Each number is 128 + 24 x the weight over its row's rms, rounded and kept within 0 to 255. Layers, rows and columns count from 0. Numbers have three digits each. The size before them is the row's rms in percent of the matrix's.

# layer 9 MLP up, 512x128, rms 0.404, rows 105-318, columns 64-127
101:106087134113146146105112094169139162073110124101120117146154102120126125148126090174188099146110135106127109152094142165134080088130078137133142119120134124122140136084153130148151190093160103
092:126117141112182151116096130139125125158146146143116114173151096115092093108107122093085118162121096138114174076147123175137160124092124127148146154129096132078100129151133112132123159131103145
097:128140136115109133125134111154123112106064153181149134161121140132125113110144172132162112125119095134106149183122105182093128157128113118091137152137095116147134131117133138168104131182167199
088:120136139168119136168090129127153160179105103096142110140116123146118140110117148132152114105168173119182141094133155135098149151109152151127099136101113096143102091098150133068119118140132137
106:146148107134139103123128100132116121090115154168119125167149146104153126132109060149133102126122136161169107115153121124124063074111093096151129141140131124124165184118152140068121155119116142
109:138102090141113144093120092114130147150094144123141122064116142140184120152082130128107101124156198107132147113169118142145150096097149135114118105143155166163148143162111129125119132112118130
097:103145138142133134143135153156097126109148133065143105131128146122133148148139102124140139122126129127125127139142114128101059107129128133122088099116130127097127134115141129155133118117137132
093:098139106153126109139125105084140125158063141085146162125137150109141147119137138089125145140114151108128112125098116169131121113104159119126122116136125072117144137100159121092138117126103123
097:157129136107112135103110136139133096106167143123141151145115123154131182104136169115154150161128120160126118128092140180092132105094143142136100104097139153148130143140151125082150121137134120
087:113113122094100143116122147140121194114138166153086115134112075216150102106114148118110105107146177128115102132124116136161137153156145130113121106125149104145128148133142125105154111091150125
100:124100141106119171198084112127108071125158149144109156140126099091140103107134114105096142135142128133089105129131197147105137132171136130136103154138168129142102101105117143133146141109094127
097:143132136161138108121150091155101137098134136141120163155129146152130068167145123148148126150110127135158160169141120091112142158116150144119167119158132111119098102154139125117146142103115093
093:113148144118097136098082118158072139146122142147130119137139067145127094156131142138180096129178181114121104132131124134143117091096116180136120140120150116153137131120117146129094150129079097
110:134098155100093132155138105119142110145159133122161163143144145133133136171141126078128105143139098148115114126126119114073094142124128134103127078132112128074135113134166130150083112117119094
108:114141089120103145097121098156141127123124157125115109096106153163135156153108112121141106175147135145117150194126121118073135136094144120086090119126105125142110140113101127113153111055136129
095:104133175125128182197105090141120098150135116113085151132146123118193137109109107092104138142142126173122130126117145121124139160082129133188168174112158138085120089075118136120098144149133130
093:118109161125134197104131155096074141125119124098159116120148149145116134148131100156100121157135117141109128115132112160084131139130137190131151105130100121095121104070164092150150139145121096
092:105153143079162120103126088131127115092147108063149098137118142129087144146105110172145148148103138119133126101167140143163123137140139138157128104104129083149108140136084121149137103121104152
100:108071081101088135126096063162134120128118073110123103083118111084146111165101111123126081120133166130149154140116120157160132137159162123149126121145168118153134162134112136144155149103170107
099:120138108131105129152132130127134141129139090071163160125159155122127163126097154126132108107138160095114128115144117125122099107184139121107117117120105168088112124121134137116096151122095103
095:158108118131142160119150116140123126080119164122150096151081152125165147130144145123106116129093131139128084125135153107132142115138097111124108117142121145132136138115116102111144129156096129
107:145149118073124155117099133122133105167104143105138101096132111095127138087102122098108108129163200149115116132160159149122115126116099091159141135113138128130155151098099129127111119118146135
097:193160126143116127133126100113126134142149098131167104096117135112144159134100136120124131137103132133129104131137104137088144181169118127120122186133153155143120141141142099142128141080126097
094:158107169125136148137129098091105144090118147105101142079082085141146163115116131078178132139112107119077150130158129128142147149132098109105107103121119130127131124128123132124147106102158110
104:128129159126104100122118107160158113154123131150174137058141071103116121125158144110154141117152133149120115110115140142138134145099156177140110143083116131139152115123117102134094137120148117
098:151155134110126101128122094135130124106077127112104126148119119119115120140154121082104121178115123122162158109178162116108101129101086146172148168145164132135141127140110135140124117126125134
101:136129138165141128149132120137123173098130124166173148156122105155114140079166111142131089123111104121148101094067081100152126169104111135145168132111142097071133155146140106170083154141114120
092:129106115105089104115117121129133161119123129112142124122152128141151139171171108126118119108136121084119146121191143154150121116141166175131132092147137117147111114137172149125140189097184107
088:102110143103109157137155129150112130150133151123150130139105151094113087153064136149126128125191114131114117158117180125140068160155112133114120128153115156147106111142112089133148128148115190
101:145109061118143136131087123125154107149106095137143106155117130122148113099100136113152135148118101133130119117186171137126145138143091105105158122129151121130108128147163113141134171104115097
099:110115162093190088160073098104136141119130104106116126084106110121173163152122147122150139148102125119136115119118127130126159128105087109161145117156113134068131129109106108144086179117126130
107:147164135156134130128175152126057115141100105113124167064102170118153124129080098163083110135091137143119085147092124111149165110108122084124124167166089113108104130109139126117108126110091143
099:163165112122140136187111121090107133105167150169163166133095144125133152133093085112109094134125114104131131118144123098133143138103099110177106131113158125095073150152107154182155120181124110
091:122091129135150166116150122119153098138143130072127122143133119136131116161131103150124132107115114102145110144094158105092137164147084169118132116101163105110121128135131110188086121127133129
106:125099130141169108157158124105156116138139109148122159130112136157138154143130130107152091144150132130127157118160106143154142122121133126117094132148119122146127132151140085141136117135132140
104:139141148141135147117091167144127141131138140124106125135080130132156177102120108143146109160128151135169091210147084136116127181131134107105149169106179140073120172112084106146099120164156111
102:122143125124117143124104134145111131132115126134163120113146141129121131165118093148140093129124118132120120131135082131132146121143145127124120134169114077130144104135214109108132169098102120
092:121119098179133197121140104109123122092120074079125145102148136140173156170129120118141122153132114139148144101111121122087092136159105133156145149141092129090147135126144150138129146084129160
101:168138106154137118133155126137115105142134144164157170171084091167179114112093142166166133107115112099152120151105157122096155169118104171125112133132143119141096128142118133106101145116158130
106:134113103133108159098148102134143131084148132148185116095138117145111141120104190144143087115163170101175156133142124127124148117130164097144159147120132153146167144130107125163147142129105148
096:123101147101128189157100165176143108146145162096138144110098138151111140105137170139098117156091126115126110146144133110119057109115086077104145163101130119127128148153114134133146121188088132
102:139129114128145118186131106149117145155124113104111189085107096153118130149131118139111154125112128097110103133158140154114096127176148106137163159160149134102146172157095130084135085153119135
097:132101115128162096118133064111093145137156115144128121120124151126117109127098128132083106096140105143119117113139105138079074152118127105077098170094108126148140151119126078145131115127145134
104:133143125094157127146122113081155098140117125116157103138073142157111116153104121136099074151121143177170114148131166152140133163142129156095134145116096075150145138138174126124135134132140151
103:119145107143129136102090083142133099089144157168150115160095139135136128125133088145144106128127151161154114147134142106129129099139132178143135166079103094058096150119108137164129153131123106
104:134141112138160138114141102117125162145142152093151111120146093141148131078090135133100156129087141140140144109110072139137136106120141180150150118104119078139151120141140134123118101114110104
107:086094055134172129135139124108091137120133112152127116113135154137106167132099163119107123137077150125126122124181087155115139096144134159091127140142125135145121165129145110138139113132118122
093:120111122104173149136093156103137116080157137165140134138144101098121132103134128145110111109136113103115120150114119167152120133132139127157136146113136115113132110071148124152128094130100114
089:104165135147113133178108123147107156120092135170135083117128076104133111158115160122156140108100125111062121158159147125136130134149129181127123104119147154126106136123130138151150120126100105
106:151130112120149138141199141157103120130100099127115141127136143087120113116153113142104150094120143139111188120109142191136132121128129166140151101158131097115135143146175139100124132163111132
101:139060156142133110120143138130135145126124119177083158105143135139160122148172129110116111131112204104111151118101197119157144159110142120148116126128151119159150118092119152173136123112136184
098:090105110122085128190111122143151163140147123118123139135123138108152114100156136135117126131118138141078109124115159069158129107096104106105118144111133117139133119088166157157097130159132127
108:176110096114109104116151125133110136086130116110119178142131142097124139095149096127130130115110126149116132153134126098121122130106083129117126129158156107131143098094117141144107165091173144
098:154158096168121133126121132142143124143112154178124107112111112157079130124128104090096135113150117098103149134135149138130117142098074133133113150151109139076140108092123131150134161137123121
095:147132138134148155124156134136097089088105078134148133127136114100130118158126112134105152160137136111150145096083137160101062080141184131113159108164097127136109187116100129130143129128098137
106:146101120070116133200140138157096141151128119120105131151109141132099118137091124122144111179090111108091128127063121136120160162100112103136132127128146101152176154123149110146093152119101143
104:108119110122117126122130117120118055178123130144109152140150104135078177118094123160126118128141117107114153115111124130124141120111113139130100185126142127087130113129132112154127127128133120
099:096117106147135125160128141131162102140105132122122124129095139107135114106108130114136144127145114153103111130168114123126114122136094155118127155138167126158129109061103101157104103106141153
113:163115135172138163144144074099098116123121104161109128125074105122126151104119084139117116131105159113119136123140129125125141121158141109112172108151103137103111153132133118085143139142102134
099:138114133094113110125142137112138125141127132149167177080113144109146113138076146112125173202141166145123128108155141097097142113124075123143121189143135112117135135150113126122113110130164160
093:117156115123163149128109116150100154132124162108133133149154097131137112157114157169132129097196124156160141115140100124134119126146102117123105154138101143142158135118131143151130134099120118
107:157080106121091133144165138150103082122101181123173160129081119113127139160117114147138102114095114105143140157140156078127121142150094115106097108098158137145094174124130125122125119138160116
101:117151066095100102095095116137134155110115116127143100100129093154134117072137138136095127148120138081124129127125142091138160149118129116176136132127123131112095154154147129146124184125139119
091:134142145139160132170139140134096140119137107133063158141110101147097147115131149143133131127193103129132164162141074130072124092126110136099093108170114142125144060119114123093127175137147115
103:101078168151158107146178129128108109120112117169133145086137150110178091133119160116120130185139137132074134128124082131126095113128170133143172122117103143141125113104108152120145120094116148
093:108175130112122135131105117132124120121108147093085152103143101140111127122146133100141151125131128087152118154133125135166134151171107141104130169143146123125101151070082163111184103148153127
097:152121141134132178214069103101119126130116149137106156146130123131114099141138140121142140146125192100172132154182109100113144134124115112113091135100094131105134132137092121105135119121117127
100:112137122152169132164143083132125154145101179120120123121141121161097125144157144109125107123133166109114086127177083128140122142079133184132173128135115128146180103146134073167152141110121092
124:143144127121107145140107112155122131103137115116117129080163147137167114149147142112136098172126108131126101166136147142106134141126109140169169123102120126124113131136112112153107130158130131
098:107117112173131173122135153128124116112097149141112153171087128139152144111114135132142152122134141112114140120135121115093156140114187100154136117117144171110108159142144142098132160156141187
103:145103129099144099190115068114102133128137139122139133073118137121142179127108138116101127159209174132155132133157100146146172167118140148086094102103108115119148126156122129142138072172158124
097:128088067134085130165127140121089093129121110157128159148138099104094104148123138138098093123117122103172154126158111175129140129114153138110113085100115105137124152102075127111127123115122113
103:127140125134124156129163140125127127134102128149171144131134127131085147147117096147143087110088114118153162154143139086131098117127070142120060123141123101165135145120108103124161146130138114
091:131116100155115142165137092136147149167102135129101126101141128139145155133088125111164109112159143137137116131133097126139136147086090125123124115164141139116130143138138124091118111144195123
096:165095122119102113129121104107125140103175164095122099119065151123127148104133139145088108183124158122097149120147131140115130146137099117185105098162123166186136133064122125129147117145143125
094:123134149164106145088108130150153114172105123114146137159143087136134137124110145104104128128128096115126114150111089103151116147173139162143104150083178128166189089100133145135114112138118168
094:120078135084148152130118123146128108142143133120139154156175104167123183131145125132127098160091127145133111121121120164114131119115121160147138186123103114145118109115098119158136125081119134
087:145152136095111097139129121136105116093122142137099129112131128136140167113148130138121101110124128127141072098146138187113131149118136161133125105078148154130114109154127134156106138164115092
100:149130112157186150125137139117133132114094156112128122140123126119109064134151134119081106100211129133144133164098113121136114137107111173128134119138125146096177142143167135127144121131163114
103:153114127136124142131109076118138132093121135110149115136131114160097103109115101104104147127076127144136118145183170147066129139153142120154104140141129123126156202173138136145101154143134097
099:108112150125117147117133140093098135103139112113142119155076130120117096160114164075094105109129171115184139144160162158134080145123112131142163119144121133106124136133150086122147120152154127
108:123139122127158161127100129139169118117123125093121110170128091136104149097155122058164115128120139110129120131140120086096090121134108159124102158105146069154158117121129103143067133091154099
108:149093122157148141127154130132148136138170106154122146174106121134151086125106113131151119126109129111157157115141145142124101157109098125071162161129114086104117110138170099097160125136110099
101:124080151137134138137108085129133156105141161138148126068128120114209141154076149163127110195119099119162159114170135101147131139111160122184108148152105111120123116131087138152142130096122153
099:113085142129140127116130084120120128101110094101176144106148121123091145111121156125083105128122100120128124144094084117093088133116130101123120139172127114128121132109080123131138149128121150
107:195106092126109115146153124131150135121156111120126132164143139166113122104131164113131110128120116112119124121112186148120122126105125106114092165111157143081122091119110079140168124186137118
107:120139143150140155107087098136115125136147091096147130166066159108176104093130115115081120147134119080130107103136119106096143106155144138122133103097123138132120092086099165117099140172129118
115:158131139141186167156127097140191121176135154139134169093089139132087129160125145134130136112131116120118106119123108130159129127117107142127058103072155127114083113116169082134121110098152117
097:146084142144208141116141154129156114128138160130176118116121079134190136143144180093149097114119118104085092152148131128134131103131100155123142158094096130102140110134112098099138085106111129
101:151120131106153115121096135151126149135106132156161145120156119139144095136143141085103115168129113154095136139108094164133105122112118109158155117129135143086162095106137124146142111147143156
102:125159140061130124094102131141132151119122176165121086101079098152122134134092101108155081136106150141148170173136095142139124112079103127127122096181116107129156120145170109152134122150106149
098:173090109135181158129160133119141117153117155153136130150102083111195133142101095105111134112110142072145165169103133118143128117086130117164126150154178133123111154090133138119102127167136132
093:106142142172165133147141111167149126118155125146155138104145091142136119125102136081106136146128102128157151143117138136157153086176152118146117147083118119113139126134162140132106085131133130
127:148127083131149145146140123155126127115148152128133182133128119118153124126147095102139150119123070082131144112143171148139149137137113126157139101130125092099152134140137152125073108175168122
111:171154135116129107215112118173112127095149136143109172122108151134087109149127158125137128111096112139117120134125154145139145120152136114134138118113107077150098139138112129097107134123131200
119:130116120111131122164167150168122146103116111140106135157156157138156112140100117116177126174137115116142141189141094091081096139139100116108122159105136102122127162122122150080128122134099113
091:139112163137144151123101171132112106115154141116132149142130102093098112138081122155143158145109126105112117113135092120141121150124154085165147177125129131129135152144146132087111125150142123
103:102132145148134127117099115127138098097158113139137109062107094103099151113117137087120101138144171148154097082165092110109143136138138111124116130107130098135145101090135102096166147144125147
101:116193119143148142116090079134126112098123113163135105118115113150141105129150104162153121122116103158085188121181125117123096101155141135126142137136121092110116119082116112130152121150161097
089:094125179128092170130112119142106101066116105157149126121151132149090149164153117153156126142158147113132135116117132125122145122139136090099120128147130128089133122126150114107122139102141116
097:148096118123142108152121100097143107113076111134122116186139146158116109129134137151145084134151162151131151120129134144074169120129133178131145116146172091132138161128119108144105126113142100
097:116143142117176140131121147124064120123114078129137152116128127095107104145115171119106135090170114158138088132111111170108144116151120141132148112159178164112172108163138058159120151082077137
106:132144157107131155127094088082126132133097129129140123081117132118113132109141093131088090123117159105083127107117113097089117107155130122125092163152129096118134133112191089123143117109142166
093:071127121126112096096099134097140138118146128126152129142068137152137115131105166127109097135111190073129140132139143126135093135130100124129144150091146108124107122132169123143171114119150141
093:132111134079124148152085124169127169077109150103162153122132124110125132125098122145108133181153156124160118160101123117094108142113121103131138107118138187118127142126125096137181124092138144
101:130117115151136131117143152140149126105161151145128163140134107111139138121088086116149099135139177142105100134139140136149144120136095135135085094137141118110156105077109106167161173114166100
087:141121178084125104187089100127150141073147167149135109134100120119094131113140122092113149133096102143133141137137124132158128115100122136163139152112164150104131145081142105125146118112112149
114:106114129108129149121130135156144134101079118100134159142053118127142166129124159138094139151125109127150100136156128106128070103133140167166126126114150150157186137131127095102146129145182116
100:118126148109118149173137161084107110104155120139145147117113115116172069097137128110129098123163102081119108149169120160158164111134124195126136153118146104107154143140165124143108154123111115
102:117147107098152144158114131107103108120124152139139114149141117171160156119104132092130142146114167139117147144134154137139137134158121122150115089142119124144094132124116148162155138101140101
094:108070078130134172121147143103116107117095121123146164146151144152100133092123144124092109124112159099137138120129134133145124101138140145114103139132101124100139097151138071130139136127148106
094:206141121132116133151131141150132127154114115075147102121080148154124133085127135112133158090159136125170110092147136111116122162132098142144155137107144201108149103112152135126102108138150098
100:131125152135142106141154114095110127148108144110119151137103113173179119142129124105078076115133183132150141156134117116182107151130115174107088132152099142134138119131126113118151146127199097
095:173176152156146125149133097123116170140082143160171128121080111133138093117137146110137141128086096164159152104152148114155112153165129164154151139139147118142154091112133180128087106129156121
086:084149125137142119119150128080144150116134082101156142120143078130128128145086100071107140103189150157099107130156096147133133107157124178175086153117147141107150111148161118100142145119131148
095:143134162074128093160129130135132148149183111123150118093126126160126166164176121146142174134160150129115160151129180136125140118127110137116116119108152152094130093104122122126107136100150111
101:138155116135128125164069129152108103183133108139112166087176157138132148142120084131090132134144121122075100106134090145153123082113112129160092124141141109124130120137120115107131117160109121
100:140062132150136107140102119144123129151125120127146130105112103153090092070104101190135114138116160155114095119143140100140113120133113103132133103138131150135134123149125075136122128106130121
098:108144157155132109163145109121102109121139138077113110056153130082113135102119084109133096136176175106116111118115119136157134146111143130115107163102112154113116148085152104155152145153125105
107:146141131144167123104127130126142113149159127160094142151149102119151128139094131118122122150122129117099121177137119122151107106065172138114138131126122135128109133174124174095099159128119135
110:147137119118120174158134131103123117164111137089152166148149122121108133176060162133131113197144128117120144111111116142136138135181141146156121108115093101121121123164127107125153151112125106
108:149128128149079150093167120111101141091134148100129141139130136122142139140107114139124108114086172110167131139148132136110143091131121172167137164136116147145127133140095129165175133127113120
095:148110112152150093106143111109089118114144136118159125093130071107113129105106109158105071138115100153171120150101122107100154106135138139158120114141172135088113102119121098082111115147156206
103:114132125189153201127136143173148089137121125113097135151150073104145123088139134130110142137122121112132109106145139162133130108115117148138103170127157123068130108144096107108110126163127177
100:135133112109169108131114145092127126122123096149103144148098137103120181140125149128124149123139102141149165111103129132105082132138146103136136104119116118090116131133114147096177124116171143
104:132098128127108142069118123140132110122144100130108120141116111131113137137096123106142127180118112086084121141123150134127077134026101122138127113120130110114157135158124106170123138159175112
105:166123096106128170144120134083137103142157115151131110116052131122127121131103093166124070134095109152083153092134119112116121135144102149074117137152175130105098160150116121137124112107121097
094:194135150122112171186111125074110134123158122122103126087114096157113120152128127120134119108124132161137159103171120094124144125125113146074122140118099095093143114130124125161118090124165146
100:199100129110144152126154098098127131106126155159124133125099111107148124096154138138136118171132144128117092122135123090165145111125127127120118115131150134144139109110124034155088134100106138
100:114141099115101104206174099129153146112108095157101133129117134159114144107122143138137058111139130120124114139173072143115141158136084176142091144135118135097137120141109106135128113116105139
098:115137153142088132112149153154142107139112122100116096117083101130108131134083085101114097166111120110136112175119137134121113109086131099136119161152163129136171128153082137145127158123100130
100:139160145110113108112143118115118131130137147097161151101117123179142136158101134132120124148146084141091108144146117091122128142103139184149135102110140113121105136116095120123144113074188127
098:072126128140152136130154077184121146142122143155183156100140106163183151155146155131134088155117152159119091132135109111135139079143100120088117135127159146153090101105140116117173127123094124
094:136132100132095131165137163151135090160108103127080166131121105109135117075121081092083070128136157088135141112143131127112156050098160143127143148132086161141148091148128124110130109157136109
097:134081145130134126106119107110170119126172113124136116134143110152121111122127095101156118120113117158132144130138154134173124128145113118123143127151143164108129107164159132111136124155140144
098:165126102142118100104115131148161120100092110135103112148105151143150113129116138155138090094139139137121165136132141102130065118078141099095141084176108115100110157141133155127136126134114158
104:161152112090089139151136134078105092103090148128161108133151085165153125129124124102105146098127099155120110120129116100120095125111121150128162155135107088129165153142132148142082173075152133
082:126128150135093081136113159138134143109137160120127139129091107082148127104039143127173098133127139101128160110141122157110133084106106173162126119070108120120116105125084145137105117128122127
101:143135100166091107180103119086118148145108096150114163145123099105110119118137082157097134138160102144147135114154100126126131147113137133113179114151114117130133112079158097161073147131140125
093:099151139165137152151136130111088123145091150113129134148144133119122153134129125115114148130158116119114102149072119111125156152122148133088105128141141157138154134098117113077091134130120110
093:149093103135142143123143133088100116113113170117121147122101081134172130130127101076135108128146138141170161141146106141105118217150158156149097099122097160122088139148160118125141142125170114
096:154139123098209098130145114134057103139169110173138141149145124128138117121171122133102114100142124139105129117075137169118074116130138141116118113151137144158143121166180147123122125116115098
101:103151146137077148148110101106168121108076106139114108120145150121110113123136142144118103146122130117109149120162131150149072117128094128131103165147065116131104175140153136132141145122125105
104:124122125094097165131107081099116100153163129108129146150135147161132070131135103151106115188162152148111115124101135115075103159141134096132153083118141155112145127115131130098090146158120155
097:112112096120098118176138132191177085140114130155155163150155133126150139136105139131126114120130082097127126157113126093135135122140109144126122134100134135126153171137094128102082087133121138
093:154172138142117165149151122144125133104158157136153123110109097149112117142118122132101100129150124121123115160158100139147167160117148128078140129093154140124119169131087117144151098129156105
098:113131142132152110202128115161093139133121158117160090107138093104103113172141151111123110119122161104098156163140130142128087122111106127127141134142153116061122146139133132184163144104118119
112:121101109141112118130123076147155116139135119166123109122127140138071156154132138134129129182134144138122156133150117140131123101124141133137130130126144134098115158128111133129131116104132118
090:143137094117146125132111124104129094112124113089123151083095090113115096097163149124152136132214106094152156113107136123135125118134090165118088103176100144123148119086128139113118138095116083
097:167139108091149128097114078118135132114127168147184105127113117135139071120137132139150140129114150092143105157150166087119101090118092150136121165094164076079158133126111084125125116124119114
092:128092103135147139110142157126148148145133128102093132149131116083125077103153133073115144145134114097122133157098153157131140125098121161096129119151127129136109174090107106118108138168158138
109:142142108122163109146125101127111150145137147153136108090103065107136120108117121102165128139083095110091164153132158142141148137128135096188132110116145094159107152127124152106123102113172123
098:110125128128106161158130157136141133157121100134110132129150147111140160120106124103138144182075094103187131105170163121168142135160113144103154156128135127105153110175186143159160153091105147
097:112121129128097124125135113103106184120088102094113144109065151158152175150115161091143107209143155129146146153148140104091130138147104125122111113125119126094127138174139085196176100109139136
092:122126109083133182126114116120191104117162156151117167120134129120134116104129123114093112128106127169147115152124097086146114099170108117082098118141148117140108128127142094149156095105166162
101:141125178148116118108123128133127164104075079113169191126124133111147130083084130122094148126140141109092131199106143138108143127131110141111129106144097140124141172111135141102158140181131106
095:137131146106141173104112112144139160124148127169090117094088109137140116123138144173091125150147131133125108143133168093146103173115133125164055129165166161135159132119119089139118174125131164
100:138165154167092142165138154156107126069115152148133109128131125104107121139118172086128096143119123121174129138139088112138118151127152132137134187168138146142131126081108101114102138109111108
105:154122141162125141167125093101136136135177114143130113101135080089146094118100117142154131105102084108118111133113110171176132123118136114125130163144178139107092096093098071100130110117136143
096:104150139159113133114125168145121177126136175106142135131094104126093123100048124088130139145135146137113119190135132127146107164121137157127111146121079130122123146131135142149135162123136143
094:122139064115107091113150135126118154126125127153089146138147132139115143152127128152117153105119110147136138175105147160177103169129148148148102167149116136136144079105160169112152108136131153
105:106096113125167129140100128124122102139184104117209129130123149087123098146172142147114153151105137139117162128138125095108098161084099176112114139120154111147141153119125086116115137163111125
098:103129137140138144155123121096119125157125124112143156144105130081157101103128110152094131098140163119126104147161099145149136121074165117180072119113108181108132130087102120091131140118133121
098:107112144154170136111125135183119111171158126081148076130099125126135125113126144142136126160121125140102112165101145129135136147132115107140095104102140092088154148094137116183135143153147130
095:121130148132142136122145138104131113136156139157125153117114093126157071126148104105133118107117131141116130117136151090126110103163132162113114107126104085115110127138110125184145161134128139
097:109096139131105108132168140110101077148102098073136093112137156120120109135106121144149141129128131122114145181142147146119060121119132120148138137138159101173134156110089167096148087149111116
110:111124130151119130115124086103136124100102129101052135111093156104114119113115106112098151115110158161154135177126121105139127196139148120119135128151106120108118121122096122123129147148103111
090:081127113141143185108113140141143149115106134133130114149105118158098143149167144125136123110172121142142169124117123123089108195131113168101150102112099138115090117130116131051158144142177114
101:101082139081113158149132114129089135130122116150150126126111137171152149118140134111068136139132100136107146097129124155116113109145096088071123148115120069138135156116174120107137117117111122
091:122153118068119122148079149136145121148136082118199125123124171131127058131096139107099139132108129144083068117173129148127146171152130145126064126115138140136107098135168117072129127077133128
109:167145111149104136148138139113100103136128152146173148128151125110140135126096155155164132131133133145165111110149156151097129081071134128174119099114095177121127157122135076142073099134149131
091:109127123128117161111157136172133143147145076147102116153100127159177102138103148149129116165141141140101116102124126157128120162117111119171124115123108137174184156110138122176176138100101140
100:141124101113120135110145119107143136131119125161107131132132159123088094125133132119153113131147120175115151157084220134125128123127112170110142116154120158159106123155111045128131147114117142
095:158126126094131117097100137127106133160088107123120127117147096154144151109158187149113129134132135100158177112104111143114093149124093164150127113115157118119131104079112141127120124117162140
099:121122165121104093157080076134087127110125123146131121103124121120140096071127135123114107124106171119119139125124163123152113102124119126148127143118150133044155125128155126119167115095120115
088:118147134074151180141138092132140173110085142137147100140122124116153180119083105145092113175138163079112117130180152095126137155156133158125154112121171110143132142157116147125139101105150192
097:136118107142097143139092136138098164116121126114161108110109143131145118124144113138112107124133102106146117118123130128134083118146109120103130097090180141129132133106177144122108179132130136
087:150157144112086161122105131114063131134099101119113129113132155093117088165099133188123082116131114135132123145141176124100090140097169111150131159136138128132135115111130121172127140167148138
100:126109133089102161198136148096132088118158130093133124091102112155117132133116094113170130141133144142139123110070128153154120138127085093078130149152160105124138169170130129136156146107152126
092:114109117083095109134113158120122136144088135123119124147142097132115142106102105090147128136124125149164114150111096096134102159103108151096101145159125115053110171148160121164125125147119121
098:122127127119126119171117144127116091091102111117161150129137134089143127132139150144128166125119112119110179128102113107161162136144095106112118159113137155113123145116098102141114092174187162
099:133142122155151117131133111110095123140126112117126105200115141114120129172147090139104088179116162111142148105107084119131096128122126177129139091133181108076121088130110057146121153144119142
099:162155114126135133154137113109134158161153119115139135152135125129121139141069176147175133135107147129116150151130111151158140160092043124140101094102158116113103162144109115119107140102149087
099:159111108085112123109153140124140127104122123096127138150133141146117142085136149111133161079106127122145132082147110095088134093137141133148152110122099148119139153139175105113128176133093163
093:122159147127132147132135127133101119157104124190130086143091133119124169188121127066135154125162116135143161138086122137108111113091145120145128138139132126063177138070136125124122130121070170
093:157094112098121125112175128118103162133186129136169147058138133123145120145119146147141136103122119105116126145115145184085106134120126160152115117073115122178125119122146089135173159144156126
104:126124141130155115145110152138126126099117143104181186125101120133120163149163155083107137111146101130092134109116086133096126119117140143121095111114112164103166136071123065155111113138120122
101:140129157132138163132131125155126144150078137153123132105101146140125120089115119150133108112169147143101110140114098098129120157112130100099098135119146162082137135105173118127150139173141132
094:147112160125144174156111133112122121129119091127146200152089152105145135145111136156120131182114131130123138130112114131113145110139135151083108139104118140097119153154103123157126132161093113
102:156138142143118141117133086134121146122104124153152114137124124118120109127158114123143110128128119078110173149155119117121151106121160131154170147132114128115115121123103154162143182125164170
112:126129142090096111151156135144123081150099136146146131139110138108175113084129181082144129150159162164118143139157149157137146120098125147158142170084102134151148116125127137101119090175158117
105:132087114102122111136144137133146128090103117118115117150125118184115148094095145160123131138089139117135123118145110125139087140062108138161147130161157129143101163172130095110133099134117169
089:126075094106151148153114148154142119142137112129147138139132120154109157084111136151072162131124151114128121105122100138130152147158163160156151112103132140136094109115150124104106106105114114
100:165140086099119098139123076122144150095163142124174129132130108095127115085045124085104113117145074121118131119196126130120143130127150099125104104118126102125105112153154144128127113090134182
093:111132117125156129136096145135145132156184150121135080136165102098124094125108118133108093128133120113128172157096114172144060124146148148142100181103173140136139142089181125131141150146163112
100:125123151100162109131154108111135152095122162151161141127090109161144105168119099109125102118168129145137074139114149096146109085116090111140090102120118146105144142128142101135147101182097109
098:135081139071135173163076105103123117153141131105092109147157149142088108149150112096080142140143144149117132147112125157108151117148121127138130109118122125144147176148167131107095102110132142
102:118111090129076088120102140113117096148136105138113119101122113095127128141099171127149090116094121108092139140119133129145125145118123114145122182150130138115152115155112123157102178154139125
105:132102087075135152108136127057083185107144139161142108105131106144135131146121121111188098130151112136122182154147120161122115118128138173140141113121097124164126130129100135099130124119127122
103:124145169138151103114108079133073150117157112165182138136028116106143140136133128124099104107120174105138137128093116143160076112137101137115148133112142118103123130077101145108111125143122146
109:117126144101107116162141124137170103123104127136125146128133119104108169128158159142137082110104166138122121136125146127145087117118140122140125133161110145114104120117106088112130157073137131
106:149119111133110067106147096141132115118131154175139110077084116136125113131098108167155140109149129085133155088151097126094151118124130107140140123100159156107143130116144135081108143086144151
098:106132131132098152126114156103118086112090114139103157159124126147138151104133123122115115129125117107143147132194171089101118136120127127133160098141101146130146103190146135135140116109191155
095:097153110102085117111141121137137127119122155122148114125092092133141139113134181138072081105134139150157148141099111131131114164117117127146139176087129098139148136115122089113124125121108169
098:106099124064106150119134087182133166140124084173096132129126129161145151137117136102090130162120115135102135071105124145131112115091105113100120137113112112070170137168146108115147169125141140
085:141128125128144142114151125107129099117160139140127107150135131144117112158050150139116149132139115142142115169150154111157170141099133116108085126121104096081139128153165137145125083075161080
099:125159087109126177157144122098115151096123120120099136086114124128114128170128132123106073111098131179130158116205139106133126144146148106142113098095127116123097076156153127106146124113143151
104:131140105111167065148111110147170138161120074133104131171151095125104135126126169155147105139109143133144141130109140119155125173123130105152128138113139134096173111147145108115075124159147093
093:146135129126108093128103123142121109156130130106151150112131157149117147138125119115122111137197186122094146117108109096129115145051162131158140117151120165146121176156121142114119093100112157
097:136135143139126145149155146131156096149158146142108117130123102132132151140132126110153167132129103124113120114141099062090122117145136135137123106146135082140139108025106103109118161153135157
107:186126123146077113112093125119123122084141158133097123124111097142174144101077142117121128123103137116096123146087135175162079105141110145134142104104113128160140159080130126146118181108134084
088:143117068161150084175126134149163164121125127103141142098099084128131109156095146152122145125096112145121136129126084126144147122157160124151048130142140132110152103139121119100117094144148118
095:141129105147117107114120135136128161127159103132124163109075069125137156137093140094104131113130159157146129113173155150108073147116128089147114116121147118145093166135098075128125125112118164
105:154104174137110144155133086113121113131092136136108115087123113144119134130117132147130105153155098111120112135160122091103159202094164105116143103159154111143134104120094116143158121135172142